Part of a small language model's weights: rotary positions, 8301 steps.
Each number is 500 + 25 x the weight over the matrix's rms, rounded and kept within 0 to 999. Layers, rows and columns count from 0. Numbers have three digits each.

# layer 3 attention output (transposed), 1152x768, rms 0.111, rows 7-21,71-84, columns 704-767
518541487515502537485494477506466522517501512530521486516476516496480474541525501501504489512507516513500504502507520439481497543492501501539542488531518461480503495513509501442541514485521512
441489484488512475500482518522480469539481510474502501520487475464524502532504519511502505492504514516524535485455481483551488528489479516495525492493501490523516491508501477493520476549481477
464515496507493513497483523505511516477509501495451503504488509493488467486508478491461522528498494447474480495519506517477491535511517484515539483514494476555488481478494541519481526476507473
491521460471501527500509426502505510515519481503504522502505513501497455562500497507489502505468485484479507512506498466524519489513457491517507511477488492476490519520492506492503521525451521
491475510524513519498469528475498515501521491510463503502517522497512474525488473506464511493496492478508494458488495508484492530474487531494506498495473496523518505496478513498494513450497534
512527447493505508512498474505518526504509514533528488441498490503458486481506510495495530523508485477480508507488507478523498497515515491489524512478520480490505499501487513502492499521494517
498498518513490483509497519489517487517495488492493494458482488547512516517468487478560493524536504452473493516480472509468458503507475499498458516497519499505479523500495500502527494489481487
522534531460474491517500535484512470495504493489467520471513545458493463498507527523521515490529460522474506520476492477520454501520539488486531531464448509492530489508531514523553489562525492
459486499488479517493482493542496482521452508486477497511495459506548528501530484482502515533482501447471503479484500476513495505478443455484523493504492519490509498515485487526468494504540483
511498467518482517520510490468498508510485504466508496500518463499531512502516520492472522542501495493489482472486509483486492514439488478512470490516505524518520548573490496527502471499486495
515482526493501428481496484527494529529484490512481537515497492465510478512518518544507492487466500544498459529504494498501509499493538519521509454504492537500493488501513543538480492516517474
520516497491491496518494504481476488511502465504492507506505499488487507503528537503519463465469476471484505492516500513505491458485469523516481476492498488494534496506464483491463493489504467
571519497500496499517507506470473498476472523481498532500524513506482501457476530474487498478531531520471488475495540472521492510491528473463475468511515471502499528507513533491499483508542483
490496502492506494525507548481522485512444458492476517511521479470473517533492505479526488464507505447485491495472537550514484486501487467518507524467535509500517497512505496502475535494475461
471524488515507506476537591468494496505496493499518525492552504450522502520477474502477561460494537507501475491472510493502505475534473511553515497480501524513472492523510490496491507537491484
450502529487490519516532491468492490512519498449496506491462429515530533479491466516517479545526497475497572519478513529526513472480499418489450499435505545503547501518520500521497522508470496
509528500525511522458513473509463518466486506506552482485526509514433488490530478490502466485552512520514457514527498490527530462510512521490504499468533484494528536498477496452454482529527544
518488573508490498519535502519481539567513472477488525507451504451504488513508529493551487521476492495553531542484483546500467477494480509449533524581545513449570524479530503513468512528518504
486551511485482538536461567475504524487524476553510507530476508502504510484481477495504490494490480507464511506480457524474511505508518503501508480493487504486494474431494477479501478467509458
486554551509498533483507459546498515523525520454512536491543513469493516480556470496475495518532482500514544524472448509498519521528515487464553550470488487492544476543541481432547521515516523
466532495510486469514498521530461503465482442470496487525523464474485517500489528502499567541460514511529524480520498542495507556492492485454504488465482513520484506506502482478418432470467466
479494451492529548491534523492460489402558488527513458488520494517504502489533524527514504447465523525485481470521520485427476468473501569479559510517489537489502500520457488510470489494488501
452464491508491494538539475554500482437466528483483529539498509510453524477522450464488537459503512488487443510492501491492525506492515491522541487521501459526487456529470460517501525510549503
474483589518468486449525509479457539512494505515509497492469500472477500496524489510503502501494506548492508466521476474468478524506473478551533511425523452527464522511548504451492510481499538
497505547488506499434492502511481456483491480496523467515530510503492541475484475513526519482524510541510507474520485499506449497521499485510568489470510504463500459473469524533480533512543499
415535555498493532506558522481476536557528513429523490512487506544507446482502525501465540507504508498459532489523463475458485500517516522481529516537480447437481546523487499490511515516482498
474513496521468510504481447494504490494507506488536448442517491522509524496498466558552504465515535493529488483524476467504494472510480522518517511516518528482541492555457578520511518485502518
482458457519511477442537508499568453517524515488505468498466519496553451488505523505548466503527475528512494511489467520481492513464490508535497478511465521513539485518492547484481498514514519
490450517572516516482540472517477513557510505475515434510515501547496490558473465515502541478529478525473533487499494490461550514475494489489561510520468508534521520456544480451453487476495522
# layer 3 attention value, 576x768, rms 0.0299, rows 8-21, columns 704-767
540521517557525491491501518511529456497502480450501483505498515521510497476480518499504471486509537524497500464479510489451520441536483514476502498476510492505523505488472474501516526492484485
485476485502465523508524489491476495519477486527464512474478489519512502485531540521491535494468477492550485452497497518489469501503468500471527500502506505485520506468476466496484473495482504
530503488519535462534488517527519489506491530529477513474544536540526482486512515484509486511494481499493508537492528487515522478519489474501511502554484515503477473499478460514504486514522447
465493494494525477510514507472490484510482492491539489511445510503452547487509527521509512572496487500532506517488529504496465503524494494524544539488507524509514455486500522520516539508500507
482472504470492495498464499488452490506466501460454524495489545516525480471493496480534480525469524476516536480530511494445527484513500488465469494554490523489511487492469528488489524516536467
495542506496520512485522453484511527517511527495494470481518487464497489543517475464479487516446513495516493492542508501524510495492513512470594534521498484496487545512506508500478529507529468
468461507519466508522527457501498499474463514535465500504506467500474496441508483512453472500484508481524448475477497533490513497497514507525525492514508465515507481514503463438471479471529489
529494530499553485501545464477442511462538479477503508535483532488487432525522489476534525506473500495459507513482509515509496502476510480490502492479505494455510521489482510480526500458506507
519506514515532451503483491506514509520507514524540451489492494462479499495488504474522471533479483478531496536491470530502509482538534507478512516476528476486496488530495522471477499513478516
518507527493520468516502545495542544538552502477533501531536453490517500481537538494505506533493522495474525524486451535486505505452554526495518526515448490516488518509467508458501540500508494
482548503564528508536468478465481512511528505477482468478534508509506527585485494534566540469543494490470546524523482485493505510534528498442498476487495522510516470531529477513524496500503548
467485473530494481475501517499533479534527474511468492493504500501518519463452525533549492512495471511522531474487505518461483456541469508472526529483492515492507478534516499490508514478485478
532516517520510526508527529518506510506517522489444480458514514523525518492542539495507485541482491512488498449465476486444522478537483489487516486494500504486521488460495481507527497541485437
515494524463468483497497496503489480524513496500519455477452466493569450527505497484481466494500449479474497496522482449485476489477514498507536517509481459515515541483562468534498489445470515